config.yaml
d_model: 128
n_head: 6
vocab_size: 4096
positions: "rope"
bias: "all"
init: "uniform"
beta1: 0.95
seq_len: 512
Each number is 200 + 30 x the weight over the matrix's rms, rounded and kept within 0 to 999. Layers, rows and columns count from 0.

# layer 13 MLP down (transposed), 320x128, rms 0.197, rows 248-266, columns 0-127
153,250,202,178,245,247,173,180,199,253,195,242,219,225,213,224,164,200,168,221,212,200,216,191,172,130,210,205,183,224,241,178,230,180,233,157,259,189,194,221,166,179,162,219,217,242,151,233,245,160,174,242,190,235,154,239,166,168,268,189,193,213,169,179,184,210,197,172,194,236,241,140,195,165,241,152,164,199,216,183,223,175,138,171,161,165,200,201,192,177,211,200,204,185,201,148,222,217,204,244,228,190,207,237,180,158,195,188,187,190,213,229,254,167,246,228,167,202,240,207,167,196,230,175,229,202,209,199
202,239,165,229,180,192,220,228,226,201,261,166,158,168,232,157,219,161,189,192,163,205,179,231,208,208,180,173,197,189,220,215,185,221,220,186,233,213,167,223,221,241,258,241,229,212,160,220,208,231,212,223,251,213,206,215,232,197,172,236,200,284,204,168,230,164,227,185,173,223,162,208,212,198,173,179,152,206,209,184,235,179,265,184,165,139,188,223,234,141,202,253,172,241,224,185,225,206,255,214,186,226,176,187,202,259,193,200,192,221,159,124,189,215,161,157,199,244,226,190,222,204,240,226,202,192,206,192
196,207,182,204,174,234,177,179,189,195,170,214,214,208,216,217,188,218,163,222,222,196,139,208,183,157,150,190,166,151,179,204,154,182,206,246,154,185,208,161,184,171,218,193,173,210,238,136,193,204,151,144,165,167,187,133,254,200,206,204,220,207,173,200,197,274,180,244,214,233,191,198,226,199,213,235,207,180,207,212,203,241,197,198,166,203,170,176,234,163,213,227,115,221,200,185,193,165,201,196,227,161,233,204,182,252,177,237,228,197,195,161,158,222,266,186,182,209,230,217,225,200,198,221,210,219,206,196
182,212,148,213,135,202,218,195,143,191,211,192,241,197,151,169,151,255,196,181,271,200,113,242,238,198,221,150,204,213,253,234,171,198,180,160,173,193,199,134,215,165,185,197,224,284,219,224,206,225,148,187,157,193,191,209,180,268,184,136,224,234,224,259,204,184,198,212,220,207,179,226,195,213,182,208,142,119,175,181,196,155,213,205,202,255,203,170,196,193,243,193,155,181,152,183,211,228,214,213,181,189,214,186,185,216,184,141,162,251,183,179,175,235,184,151,182,181,198,238,220,156,209,201,219,166,178,210
179,196,207,245,273,198,181,247,191,168,196,161,206,192,228,149,229,252,207,200,219,223,201,164,218,174,208,212,194,233,203,199,251,205,150,183,186,199,212,156,216,235,199,217,200,186,123,164,180,203,203,209,205,240,187,142,192,221,203,208,217,200,186,193,225,269,221,183,182,202,170,198,159,207,148,187,134,209,138,228,142,216,200,217,243,143,183,212,210,195,188,197,189,269,177,160,246,182,196,182,198,206,169,173,170,166,176,190,233,259,234,194,200,205,195,207,135,127,203,141,236,186,208,159,194,164,202,178
242,189,193,208,195,208,228,156,175,156,243,197,202,173,227,195,182,217,216,140,199,212,188,250,233,217,198,210,206,186,214,220,203,163,181,222,144,111,184,217,198,177,192,206,197,214,189,201,246,166,210,202,201,212,174,168,185,200,207,148,209,227,149,229,186,221,198,180,214,162,218,181,173,147,241,193,190,156,266,227,190,209,192,123,187,188,176,169,158,205,195,182,201,205,192,215,211,180,227,204,202,155,179,187,245,180,172,151,142,206,171,193,186,192,180,197,247,138,149,196,199,193,242,229,202,173,164,210
234,148,196,207,204,130,147,181,158,236,203,221,236,207,207,162,197,200,238,179,155,224,235,218,229,236,217,200,220,165,189,222,221,195,189,218,227,181,206,209,164,178,195,215,186,197,184,171,243,197,170,238,223,223,203,168,204,96,201,163,214,188,185,180,207,221,170,234,215,203,185,190,196,151,206,242,249,211,202,223,177,218,168,195,177,214,126,217,199,173,212,159,202,190,183,167,128,191,211,208,167,267,233,164,163,203,260,160,223,172,147,265,188,189,195,202,192,250,190,220,233,191,206,145,234,166,223,181
193,222,237,252,180,199,157,163,185,210,153,233,197,181,223,218,241,195,141,174,175,203,196,222,209,230,191,261,187,202,220,212,163,202,220,170,208,231,229,175,197,137,198,162,196,159,174,195,163,149,188,199,188,262,204,194,190,242,238,227,175,142,169,208,220,175,190,196,179,139,231,219,228,191,261,229,202,221,197,171,196,147,229,272,183,206,173,201,207,194,229,200,221,208,228,208,208,188,140,199,215,201,211,178,261,214,215,230,199,164,114,189,194,224,190,145,208,227,250,188,208,188,200,191,210,241,165,243
182,162,184,263,198,184,182,241,209,197,189,228,189,195,209,232,197,185,212,208,258,191,257,242,195,190,205,173,210,178,216,201,163,177,231,199,283,152,184,191,216,232,254,152,237,168,171,186,193,226,207,207,185,198,148,300,231,238,217,190,184,249,216,168,208,220,258,169,186,209,196,197,256,149,151,215,184,240,197,137,193,200,181,196,184,199,184,208,215,226,160,198,176,227,201,251,181,230,215,239,213,181,166,228,129,178,153,134,174,214,201,189,203,208,196,170,178,182,189,156,173,186,225,242,275,195,251,229
176,218,231,203,227,206,183,203,171,213,201,206,183,204,168,212,220,188,204,244,147,178,123,148,203,217,205,247,150,179,218,239,206,266,155,154,208,180,179,177,234,156,191,174,178,130,208,227,152,189,241,221,228,183,196,192,196,164,267,213,183,171,166,258,181,175,214,194,193,151,168,233,170,224,188,191,211,239,216,198,229,197,199,190,234,235,227,189,139,205,203,188,264,228,179,271,228,209,153,175,227,175,162,210,149,235,194,229,200,175,224,194,174,165,178,233,171,216,162,220,242,193,245,225,198,182,200,190
206,231,159,197,224,175,214,143,194,187,175,169,178,184,182,217,197,242,181,213,192,235,186,157,151,210,176,215,269,216,204,219,222,214,222,188,205,250,272,162,217,226,285,203,175,160,148,240,189,187,200,227,153,244,225,180,208,137,205,143,157,178,193,228,200,177,218,243,209,181,167,212,249,258,231,241,201,234,194,178,164,206,188,169,154,235,161,180,206,219,207,172,224,215,184,220,244,160,188,210,236,198,243,196,202,156,225,214,204,201,197,202,154,206,147,180,168,207,164,201,176,180,173,229,173,215,194,250
164,229,192,220,226,227,209,245,194,227,224,172,175,243,222,246,203,187,219,190,203,180,208,176,190,227,194,119,188,171,181,214,239,186,231,197,230,241,259,176,193,200,237,225,199,230,195,173,171,224,181,200,210,190,275,180,192,220,166,169,213,223,214,203,174,197,183,191,194,190,223,215,207,179,239,147,220,170,214,142,227,191,192,168,170,246,207,165,152,251,197,212,169,202,179,190,196,190,191,228,202,217,210,203,238,159,278,200,236,241,197,199,201,158,180,215,173,211,207,206,178,172,156,190,172,257,165,203
239,207,188,156,204,200,228,224,167,208,172,178,163,213,210,217,159,216,234,176,180,153,180,181,199,211,267,204,194,195,231,180,188,240,249,219,193,212,220,206,246,176,187,163,157,193,231,244,256,225,254,231,190,219,182,271,243,240,192,238,208,211,227,141,182,210,226,165,241,167,148,219,178,222,212,152,218,196,217,185,181,235,158,214,178,223,178,228,184,197,148,267,205,211,206,145,197,168,186,208,196,202,208,190,213,238,193,180,246,189,178,183,224,199,174,193,193,170,208,214,222,197,211,245,241,193,206,232
214,174,202,231,207,176,194,208,148,176,189,193,209,184,195,234,187,161,165,169,214,196,185,221,154,231,175,241,187,219,229,193,197,211,186,287,160,201,224,260,186,191,183,194,181,210,187,219,181,216,170,182,146,171,228,182,238,196,237,171,180,170,223,171,228,147,157,237,189,149,168,237,195,184,151,217,225,194,189,196,147,170,199,193,183,193,181,168,124,184,220,203,189,123,199,184,211,216,199,222,174,178,234,167,131,189,168,187,159,185,190,190,229,174,197,206,163,237,217,217,187,230,210,170,175,192,170,188
131,161,152,144,206,188,235,213,201,191,208,187,247,213,172,192,212,280,215,194,178,261,113,176,207,208,160,190,217,204,210,182,179,252,176,224,176,168,202,221,203,247,162,216,178,166,205,202,215,186,181,151,200,193,156,170,192,189,237,205,179,265,166,156,216,202,154,222,205,209,170,227,201,206,147,182,205,233,192,255,214,198,217,165,204,222,196,199,199,239,231,208,208,235,201,227,205,246,182,149,181,214,290,188,173,163,161,229,226,183,218,213,233,174,176,199,196,199,201,222,165,256,213,167,226,229,156,240
186,242,155,186,215,220,169,251,212,196,167,209,175,166,188,146,145,188,192,178,197,143,213,149,227,176,186,206,229,213,225,186,189,176,207,233,185,224,226,244,189,163,180,250,202,192,191,176,190,228,249,178,232,236,207,193,196,213,217,149,197,149,195,158,196,194,189,161,191,244,184,166,158,191,164,170,219,159,157,207,180,189,218,160,248,211,172,206,134,180,189,188,197,243,279,233,178,209,199,173,239,242,203,159,165,194,191,214,249,183,203,224,173,237,174,225,163,240,224,231,216,253,177,211,215,187,212,162
168,206,261,230,186,222,175,199,235,156,254,159,247,242,204,194,194,162,165,197,197,164,208,206,231,203,241,194,152,203,221,175,184,225,173,188,220,175,233,199,216,164,226,229,227,195,196,230,180,221,224,199,207,194,200,190,191,231,165,225,196,130,196,200,241,196,219,218,267,243,220,251,198,171,223,196,177,201,235,140,222,163,122,198,220,242,149,204,175,239,245,232,186,198,148,215,135,207,199,196,189,213,191,197,190,181,196,129,223,185,219,180,238,250,208,194,280,118,171,152,222,190,187,159,237,197,230,227
171,159,217,173,215,232,191,208,196,164,205,197,136,214,263,186,168,223,188,177,236,229,211,216,217,246,221,197,205,189,168,130,176,224,170,253,202,196,222,227,174,169,219,212,192,233,197,192,220,240,193,223,158,136,203,223,180,163,147,164,220,192,196,201,144,165,178,211,166,179,154,235,165,174,163,265,213,192,191,189,158,223,259,200,275,222,160,186,248,199,246,220,205,199,202,214,166,234,201,236,203,177,187,221,239,183,163,192,172,197,130,184,242,176,188,229,212,167,263,168,246,164,222,214,233,214,179,178
234,154,194,206,233,205,226,210,240,190,184,133,239,199,156,176,225,252,173,271,210,206,219,198,196,192,201,214,164,219,246,179,218,194,213,198,241,212,147,144,229,150,200,206,154,213,225,184,204,212,192,211,200,178,153,225,178,147,187,230,218,137,195,265,197,201,218,215,229,226,181,194,176,171,254,221,207,186,186,138,212,184,159,245,229,216,205,158,147,180,158,190,228,219,218,236,159,197,228,215,159,186,180,218,251,199,201,226,201,239,165,165,211,215,167,206,179,221,139,209,258,214,200,211,219,205,183,111
# layer 13 MLP gate, 320x128, rms 0.201, rows 249-266, columns 0-127
218,207,164,164,156,209,201,172,228,177,184,173,193,166,236,184,198,221,207,196,222,260,166,243,199,177,155,229,178,197,214,229,211,214,190,203,243,229,261,259,219,221,179,191,151,159,222,154,178,219,209,203,232,168,170,202,247,185,195,169,194,225,196,197,185,237,163,195,191,239,164,173,156,282,232,179,230,209,206,211,172,185,175,189,220,181,177,188,145,217,218,152,204,214,187,147,210,246,180,161,181,202,193,150,214,179,184,232,179,216,222,209,194,183,175,275,153,187,232,238,159,187,228,141,247,146,189,182
222,218,217,189,182,157,176,205,194,185,179,209,197,232,167,207,214,221,178,172,260,217,170,258,217,217,202,211,243,239,195,163,192,217,213,194,230,205,205,176,193,197,200,146,214,130,148,207,184,218,241,150,212,202,204,162,210,184,185,192,216,153,245,170,168,235,230,169,279,175,219,154,156,217,241,220,197,189,179,208,245,190,218,200,188,240,169,164,177,203,286,197,181,217,198,179,213,175,213,180,250,219,197,214,167,215,174,217,171,205,195,244,222,203,166,205,196,194,180,176,219,126,208,163,239,198,174,249
209,168,190,180,174,180,203,177,202,221,161,204,197,229,205,234,176,255,201,149,189,231,225,190,206,130,136,225,173,224,218,218,251,140,221,245,237,205,172,154,201,221,206,227,195,182,233,141,178,181,226,318,192,220,197,224,201,217,189,201,192,214,165,203,187,245,169,134,176,207,193,238,181,186,166,229,223,259,226,260,206,189,190,185,196,281,178,270,215,184,221,167,167,158,214,192,233,201,191,256,214,214,218,214,223,125,230,204,215,160,186,227,165,217,231,256,185,201,163,200,184,211,179,230,188,152,212,154
172,169,170,208,169,142,181,190,156,186,156,192,139,192,208,200,184,214,148,157,169,230,209,179,209,170,274,164,257,175,181,186,237,215,186,195,241,237,217,224,231,191,175,244,176,119,202,171,177,186,232,202,222,186,198,142,229,267,224,235,185,177,198,177,167,150,258,204,201,189,170,163,183,206,208,170,148,201,237,211,226,174,196,208,295,244,217,189,170,215,188,207,182,207,219,202,201,187,237,182,231,138,236,184,234,253,197,206,182,257,196,181,189,215,208,138,199,205,169,195,254,178,231,166,271,142,192,227
205,218,150,133,143,240,198,145,177,218,185,196,201,180,239,208,197,199,226,216,202,148,148,230,208,155,249,203,188,182,218,180,199,182,214,207,217,184,238,204,175,215,189,214,276,178,225,202,180,267,249,166,267,173,218,201,183,181,234,233,171,187,204,185,161,174,134,195,184,187,185,214,225,227,167,211,227,180,227,183,206,248,214,198,200,192,157,201,194,206,174,174,210,152,181,220,228,200,185,176,216,183,224,187,230,158,229,190,225,207,160,215,180,213,210,212,194,246,221,195,184,226,209,160,189,187,213,209
223,210,232,183,170,165,161,146,199,192,175,206,167,200,216,196,194,171,204,223,165,198,196,197,255,226,196,249,190,217,194,174,188,246,192,143,264,268,165,191,261,162,179,154,231,216,230,249,250,163,212,215,216,242,175,175,176,203,210,182,181,197,199,126,196,198,190,251,236,176,209,177,208,223,279,222,217,207,197,237,169,209,131,161,201,158,174,234,125,195,216,170,200,181,151,191,201,163,223,132,241,208,180,217,176,194,275,188,215,214,183,191,226,173,163,200,281,201,187,205,236,189,248,170,179,194,208,230
162,231,212,201,183,183,184,150,206,227,186,203,219,206,129,197,190,167,156,197,160,177,223,253,222,238,192,201,206,166,218,198,182,238,226,217,227,215,188,230,228,209,210,220,137,223,230,177,215,262,186,155,257,217,185,219,201,168,213,232,170,152,200,234,162,156,195,158,228,192,203,215,251,200,174,205,244,160,186,249,132,226,197,209,242,194,166,228,199,216,203,250,219,164,240,222,223,162,175,184,117,197,189,161,253,117,150,178,216,203,195,165,181,183,183,163,253,160,253,207,192,200,214,251,222,200,176,223
227,203,172,244,231,190,183,195,162,211,175,206,185,233,203,243,174,228,197,172,177,174,235,222,193,133,188,191,201,211,202,160,197,205,191,216,265,200,170,240,147,185,216,166,172,224,147,187,253,239,226,213,221,210,156,168,166,197,217,180,168,240,170,183,177,229,127,158,210,198,180,191,190,243,186,249,208,226,170,207,187,127,189,272,246,161,222,237,152,192,171,187,220,270,193,203,273,221,246,233,183,217,195,172,223,167,180,202,171,152,234,166,177,147,177,165,185,195,185,187,277,193,195,209,232,201,191,218
225,161,210,157,211,246,188,221,197,167,180,212,193,159,185,195,154,243,226,139,153,206,200,147,210,226,269,233,162,134,230,230,236,163,182,229,223,246,152,198,201,97,186,188,216,197,216,201,193,152,232,155,189,254,178,159,236,144,186,178,236,206,224,149,211,167,209,222,240,195,216,185,155,175,240,213,189,208,241,190,171,196,170,204,203,208,226,172,206,218,218,165,273,182,152,227,223,229,182,191,166,225,206,159,209,201,227,168,187,218,203,229,220,218,189,237,235,217,233,132,239,248,180,125,199,190,164,183
192,220,184,209,206,152,167,125,209,208,212,199,189,182,176,240,230,225,218,158,184,235,239,203,197,152,218,125,199,168,195,236,209,251,176,222,229,192,181,167,206,226,238,120,178,207,205,165,178,201,269,209,190,179,182,210,215,187,200,165,239,156,157,158,200,134,241,171,245,176,234,159,207,226,202,186,218,170,187,181,170,183,159,146,174,259,152,171,249,202,190,192,185,242,207,199,176,190,203,179,201,242,200,212,195,220,209,230,181,171,220,228,220,192,209,212,196,237,177,170,151,210,204,211,179,242,165,215
249,192,250,181,218,217,227,167,227,201,189,213,180,255,190,208,147,198,167,183,211,142,203,151,212,164,225,178,224,184,210,179,215,227,218,204,207,185,191,222,238,196,255,221,155,203,228,236,225,185,222,208,231,171,159,134,209,129,213,207,222,210,211,215,212,170,188,187,138,151,196,148,179,177,233,206,168,219,192,227,173,235,178,255,206,185,197,186,187,187,197,225,234,177,194,149,184,228,170,231,241,194,194,222,171,200,207,174,250,211,191,241,275,209,221,143,152,206,225,175,216,171,221,213,206,141,170,151
214,202,266,253,142,224,168,201,204,221,191,244,190,237,153,224,139,161,218,224,191,242,177,181,152,222,232,222,241,202,181,168,150,224,213,173,236,246,189,198,225,189,223,157,215,152,183,181,219,209,183,184,252,209,223,206,215,255,203,174,175,153,183,229,157,231,183,213,192,200,217,211,130,203,199,154,208,174,261,234,207,210,177,236,208,220,207,189,205,191,226,243,179,196,250,169,224,173,180,233,154,179,210,205,195,152,226,199,187,202,154,183,241,163,200,179,175,155,195,178,228,215,178,170,258,157,218,137
169,163,231,176,234,196,210,228,173,202,177,142,191,210,220,177,164,250,138,232,186,207,180,196,181,221,174,169,214,209,188,258,168,192,232,188,184,231,204,189,174,210,197,185,241,213,275,195,201,149,183,152,173,208,206,243,144,172,218,270,234,212,189,199,189,197,188,184,220,261,182,174,177,178,223,221,206,225,202,163,195,152,217,205,226,254,163,235,156,208,151,241,205,215,189,241,201,226,185,292,207,200,169,193,253,185,173,190,190,189,192,188,221,214,175,197,196,203,139,215,154,217,221,165,162,176,182,201
233,231,156,245,206,175,184,236,128,178,184,166,155,240,220,177,188,220,181,218,206,245,184,189,210,206,184,197,182,212,185,235,217,217,201,188,201,255,180,155,254,204,196,208,218,160,223,243,223,186,255,174,204,124,158,195,206,200,170,192,150,185,169,202,211,183,141,221,226,186,201,257,197,177,219,207,218,176,159,239,188,213,208,202,228,192,199,236,218,229,128,226,197,214,162,248,205,182,168,206,240,205,168,221,207,201,191,226,226,205,196,235,199,206,234,165,181,211,218,217,209,228,209,137,215,230,172,154
203,196,236,240,239,220,195,209,161,153,150,204,183,207,177,213,272,231,214,243,151,185,214,218,218,191,173,187,257,188,237,188,120,168,198,160,165,192,171,182,178,192,177,244,233,211,245,189,224,205,196,192,197,194,197,210,212,211,215,211,170,190,247,218,170,170,247,226,258,195,190,199,262,190,217,207,192,190,269,117,195,201,192,197,224,221,172,212,172,205,181,211,191,190,251,149,223,263,239,174,262,248,212,175,177,210,184,173,188,223,200,178,207,214,173,202,214,177,213,227,215,181,181,230,211,211,169,185
211,246,242,205,162,198,230,234,188,213,239,210,194,171,184,226,254,178,141,224,221,197,226,209,196,206,253,205,220,238,225,295,241,214,246,160,204,235,245,203,212,216,234,252,192,187,206,168,210,225,198,200,190,189,200,191,228,201,207,201,219,205,163,241,243,191,197,175,177,209,185,223,187,215,188,195,216,183,152,233,177,238,156,186,241,171,187,273,264,189,195,195,181,151,135,226,233,252,187,226,181,179,193,179,159,177,157,186,204,199,122,202,115,151,191,170,211,197,214,188,212,176,231,202,220,179,182,255
172,236,214,219,248,207,133,190,255,182,162,180,221,197,206,163,194,214,170,197,156,211,207,177,165,227,172,178,218,214,196,244,245,185,243,235,175,220,131,165,176,193,186,171,222,199,257,211,140,167,203,196,203,204,144,211,170,220,184,219,212,178,206,183,211,195,226,229,174,226,201,132,212,257,204,172,190,153,149,170,161,166,183,165,254,212,226,214,246,181,202,198,223,148,180,217,196,168,235,152,182,248,225,192,216,192,215,158,190,153,205,180,189,206,245,261,233,217,158,172,230,175,212,255,217,216,196,179
219,174,240,253,230,160,169,207,203,242,194,208,181,190,232,138,195,242,214,251,219,209,196,211,204,182,198,212,214,151,199,223,192,223,176,181,213,214,195,201,165,220,217,175,173,219,176,206,193,177,202,215,228,165,199,157,250,235,228,237,144,217,246,170,238,183,175,197,192,230,169,194,241,246,191,162,229,216,277,218,241,207,219,219,253,230,203,219,230,196,220,193,173,179,163,196,210,231,176,233,217,208,199,171,155,196,241,190,191,133,256,189,161,212,212,233,195,186,186,245,233,203,175,205,211,182,186,231
# layer 13 MLP up, 320x128, rms 0.207, rows 249-266, columns 0-127
219,157,219,136,235,205,172,210,107,255,186,205,158,197,250,159,190,213,190,215,209,233,179,205,212,208,187,181,191,175,167,182,187,205,198,256,214,177,242,158,228,213,123,151,204,149,234,184,198,205,193,259,199,202,214,164,193,203,202,281,171,183,211,166,198,212,195,151,222,155,215,190,176,195,203,161,212,187,186,166,199,183,165,175,215,208,126,200,196,167,245,176,216,226,230,189,179,216,212,181,192,198,269,206,179,166,234,211,143,211,249,171,170,243,179,207,210,207,233,180,160,231,175,169,225,203,163,225
213,204,210,207,218,265,206,195,218,155,171,258,163,208,205,236,206,172,178,183,173,246,181,181,166,252,180,230,191,143,231,208,171,207,202,200,205,202,180,197,223,194,149,208,185,200,180,187,182,179,185,271,239,233,256,255,159,186,197,217,180,197,213,173,213,210,128,186,167,227,183,239,235,192,242,224,224,187,186,183,179,190,155,196,156,200,231,234,219,179,184,248,221,222,202,254,194,225,209,226,199,187,175,148,206,169,270,130,169,222,217,199,187,200,190,204,183,166,211,223,215,198,190,210,168,211,163,195
225,185,179,182,180,222,173,184,178,172,154,199,205,209,246,210,198,197,215,307,154,221,134,240,159,180,244,204,205,218,133,160,139,213,192,183,201,179,209,206,170,197,243,237,194,206,236,241,249,202,172,161,167,194,195,208,238,192,235,225,233,226,197,257,194,190,231,203,198,195,222,208,196,258,203,223,169,160,173,238,168,149,210,201,206,239,222,184,183,195,185,156,235,104,214,159,199,254,178,180,182,212,136,149,209,166,204,225,230,170,221,214,228,207,136,171,205,232,205,187,163,197,181,180,218,228,140,253
152,175,242,166,208,162,205,239,144,214,161,188,118,160,186,192,176,93,224,215,187,209,193,220,139,228,203,189,223,199,206,215,178,191,224,219,187,174,187,165,189,138,188,197,203,128,218,237,162,192,219,191,191,203,230,202,193,236,222,176,256,216,171,223,186,196,219,184,208,245,145,220,242,199,222,203,203,166,222,205,241,217,173,176,188,161,228,251,173,170,153,191,235,198,219,188,214,212,158,168,142,220,192,150,220,184,215,120,216,233,235,248,217,224,156,186,254,198,212,216,203,233,175,212,199,210,148,150
231,217,226,154,203,232,237,171,217,185,214,188,207,264,226,240,207,219,166,197,221,178,186,197,155,193,203,202,181,188,164,186,203,208,197,216,194,189,206,203,200,204,231,171,223,189,258,193,174,182,156,210,226,184,186,262,205,233,221,176,191,224,211,191,241,194,156,205,235,229,228,302,152,230,208,221,219,214,150,174,148,242,207,221,199,224,199,191,190,156,220,263,208,224,162,201,245,198,180,234,206,183,201,239,191,152,233,204,253,204,248,225,194,213,200,195,194,179,214,175,228,179,165,183,214,224,235,264
222,186,157,212,213,246,188,190,216,232,221,234,158,255,207,227,195,245,231,175,207,148,215,232,216,240,218,207,222,172,221,220,163,191,229,191,275,191,227,226,245,195,165,177,191,182,215,149,220,145,175,201,249,262,203,176,165,165,166,218,222,228,191,196,219,129,177,216,247,209,181,237,213,211,258,204,153,250,193,189,202,160,247,203,221,259,245,198,139,265,144,135,196,181,196,214,167,223,211,182,172,225,174,181,209,204,155,197,256,233,242,205,207,228,208,232,232,192,203,263,220,161,222,244,192,235,210,227
180,226,183,237,183,174,224,216,221,175,172,209,214,178,221,215,186,244,218,161,184,210,214,198,237,187,184,214,222,219,215,122,199,236,166,260,196,192,159,213,248,200,147,207,217,236,199,210,189,210,224,171,171,204,205,239,219,156,144,206,152,198,130,206,214,212,221,210,142,205,252,228,299,259,174,141,196,222,212,125,200,198,179,228,232,204,233,195,209,213,182,238,227,248,225,205,172,218,229,199,236,198,261,171,192,199,174,229,211,222,180,245,186,183,162,202,170,230,176,236,237,192,241,245,229,209,216,99
225,131,231,202,143,208,172,205,189,199,233,226,185,235,195,179,156,199,184,270,176,189,181,237,226,187,160,238,170,199,248,163,165,197,203,235,172,247,187,224,192,204,152,203,230,161,268,194,205,209,232,248,201,206,263,200,242,135,239,206,225,173,258,148,201,197,155,204,176,271,217,222,152,251,160,238,252,194,197,195,223,182,252,193,185,138,239,168,134,156,194,227,196,257,209,228,180,198,220,191,218,251,244,223,219,127,179,178,176,234,177,236,188,214,224,216,251,196,181,164,184,206,221,225,186,224,211,188
220,215,211,231,245,174,183,173,223,203,258,197,193,213,231,210,171,202,167,158,212,211,216,216,188,173,200,156,191,176,126,210,151,189,219,191,181,187,214,151,176,249,194,235,181,249,178,207,144,227,231,256,224,242,213,196,250,191,201,212,180,192,256,133,192,232,225,221,217,217,179,225,191,233,173,171,238,185,232,201,206,237,246,228,238,247,207,188,233,163,241,219,238,184,172,127,210,169,221,213,214,232,163,191,274,179,243,233,169,162,196,191,242,217,226,199,171,230,175,184,169,219,234,266,242,231,160,246
205,169,218,196,261,227,225,221,153,213,157,190,202,230,235,202,210,174,179,163,147,174,225,137,164,132,170,164,159,247,217,194,192,206,194,225,172,176,204,221,196,180,167,150,206,163,248,201,234,226,220,159,179,162,238,226,216,229,229,181,235,168,205,185,198,161,190,200,173,196,195,196,224,174,190,148,162,207,217,235,225,190,221,173,233,211,196,180,209,184,244,134,165,184,214,160,184,206,195,186,253,172,163,227,177,200,218,185,134,213,238,238,171,259,203,210,186,211,184,200,188,209,238,184,201,160,166,195
222,243,245,215,216,153,214,211,212,192,242,206,250,236,199,223,175,180,231,199,205,193,242,181,172,213,195,266,248,188,181,225,195,225,196,248,204,191,174,260,187,172,233,250,221,185,185,201,141,202,171,192,208,192,178,205,216,183,252,219,180,183,227,248,206,189,170,151,229,186,186,162,183,180,193,183,203,159,180,232,163,167,203,210,218,238,260,234,215,212,205,169,255,181,230,230,233,188,226,181,200,173,195,192,199,191,194,206,174,176,220,185,186,211,237,166,125,251,180,230,207,192,202,233,216,209,214,181
177,192,176,193,204,223,182,242,171,198,207,185,179,120,178,215,199,210,241,256,197,184,172,181,198,178,210,171,157,175,214,197,175,233,204,184,182,231,236,255,210,245,157,219,203,215,183,156,187,246,240,195,165,219,223,187,251,190,259,185,242,232,136,177,227,170,185,208,191,200,254,206,209,200,201,212,212,198,167,194,151,218,173,243,190,206,149,200,206,234,221,234,141,177,185,200,251,189,226,199,186,228,142,174,181,204,204,236,230,214,239,200,211,230,271,274,164,202,188,186,219,156,230,240,168,205,205,205
156,187,190,189,146,215,210,186,191,195,208,201,179,145,179,156,236,210,236,146,198,124,204,212,186,225,156,129,165,198,247,247,177,194,202,215,204,161,197,229,254,232,249,153,236,195,186,188,188,215,162,192,249,239,168,213,148,194,208,256,171,252,158,196,206,189,233,168,209,166,225,162,191,226,258,183,197,198,175,178,205,196,230,217,185,248,252,205,129,179,171,246,174,178,210,214,254,197,177,148,169,217,162,205,201,240,185,234,220,227,194,223,248,158,228,147,165,178,173,214,191,176,224,191,208,180,246,196
189,160,207,208,200,190,209,135,186,226,183,209,190,203,190,262,198,187,211,135,186,224,193,222,243,192,242,229,163,202,143,221,223,216,169,126,193,233,225,245,158,235,220,203,204,200,221,169,230,245,220,193,164,194,219,175,228,206,237,237,187,149,204,172,211,193,229,232,187,258,184,187,241,183,168,195,151,170,206,204,195,218,252,223,175,203,192,205,176,185,220,165,187,190,235,183,202,204,216,165,257,207,273,202,241,211,270,244,226,166,163,252,191,231,204,206,194,147,153,190,173,183,189,199,216,159,153,210
204,227,265,206,211,180,187,164,196,199,206,195,219,249,202,203,181,208,181,189,223,211,176,158,180,180,158,221,180,204,223,242,193,213,180,258,228,221,187,156,206,186,193,221,224,196,183,260,207,129,186,238,215,217,227,169,205,193,188,256,239,242,135,229,195,216,215,270,221,185,190,237,177,172,202,272,230,230,180,216,200,210,187,205,184,160,234,159,204,191,214,187,170,199,192,232,231,169,174,177,157,97,225,209,231,257,210,174,237,259,138,184,182,242,227,185,183,218,199,234,224,154,224,206,168,204,230,217
176,216,220,160,254,258,206,174,196,225,210,164,199,212,220,188,242,224,251,202,209,176,183,193,198,220,222,197,218,160,207,160,186,220,229,215,215,204,244,173,228,168,218,182,203,229,190,252,139,179,151,188,179,161,243,176,239,155,185,243,152,249,203,219,241,205,282,210,274,175,196,207,187,215,145,140,189,192,221,205,191,218,223,222,201,205,170,210,211,179,207,183,278,173,170,187,194,204,220,159,232,163,176,253,212,133,168,192,229,205,187,187,235,200,216,179,199,239,195,243,193,215,161,194,257,121,209,179
242,249,207,235,201,195,182,202,204,185,198,198,184,218,186,158,154,210,215,233,131,241,191,263,186,271,211,216,266,189,179,188,229,153,197,216,177,187,168,182,211,204,243,205,202,222,178,238,184,202,222,229,218,198,190,170,159,170,216,222,206,183,205,223,184,222,218,162,184,172,164,207,186,187,162,220,205,233,179,172,178,226,151,199,205,198,143,217,212,236,186,230,196,195,174,173,182,163,203,158,137,198,173,161,231,235,215,196,219,237,202,207,193,188,148,224,210,251,196,176,153,226,184,208,239,122,168,205
159,255,190,198,230,246,215,172,191,203,175,196,201,220,190,296,193,191,203,221,175,191,218,192,172,212,249,209,198,225,192,212,205,200,226,213,253,233,179,151,170,156,177,180,218,240,204,212,213,191,183,208,161,150,221,219,147,230,197,185,176,237,207,206,167,208,281,240,260,214,184,207,155,160,220,232,192,241,210,182,181,162,242,228,178,142,203,178,221,163,209,197,160,183,210,127,160,200,201,202,237,172,222,209,139,198,125,215,220,204,198,216,194,220,216,215,271,201,179,136,156,181,175,160,187,209,254,191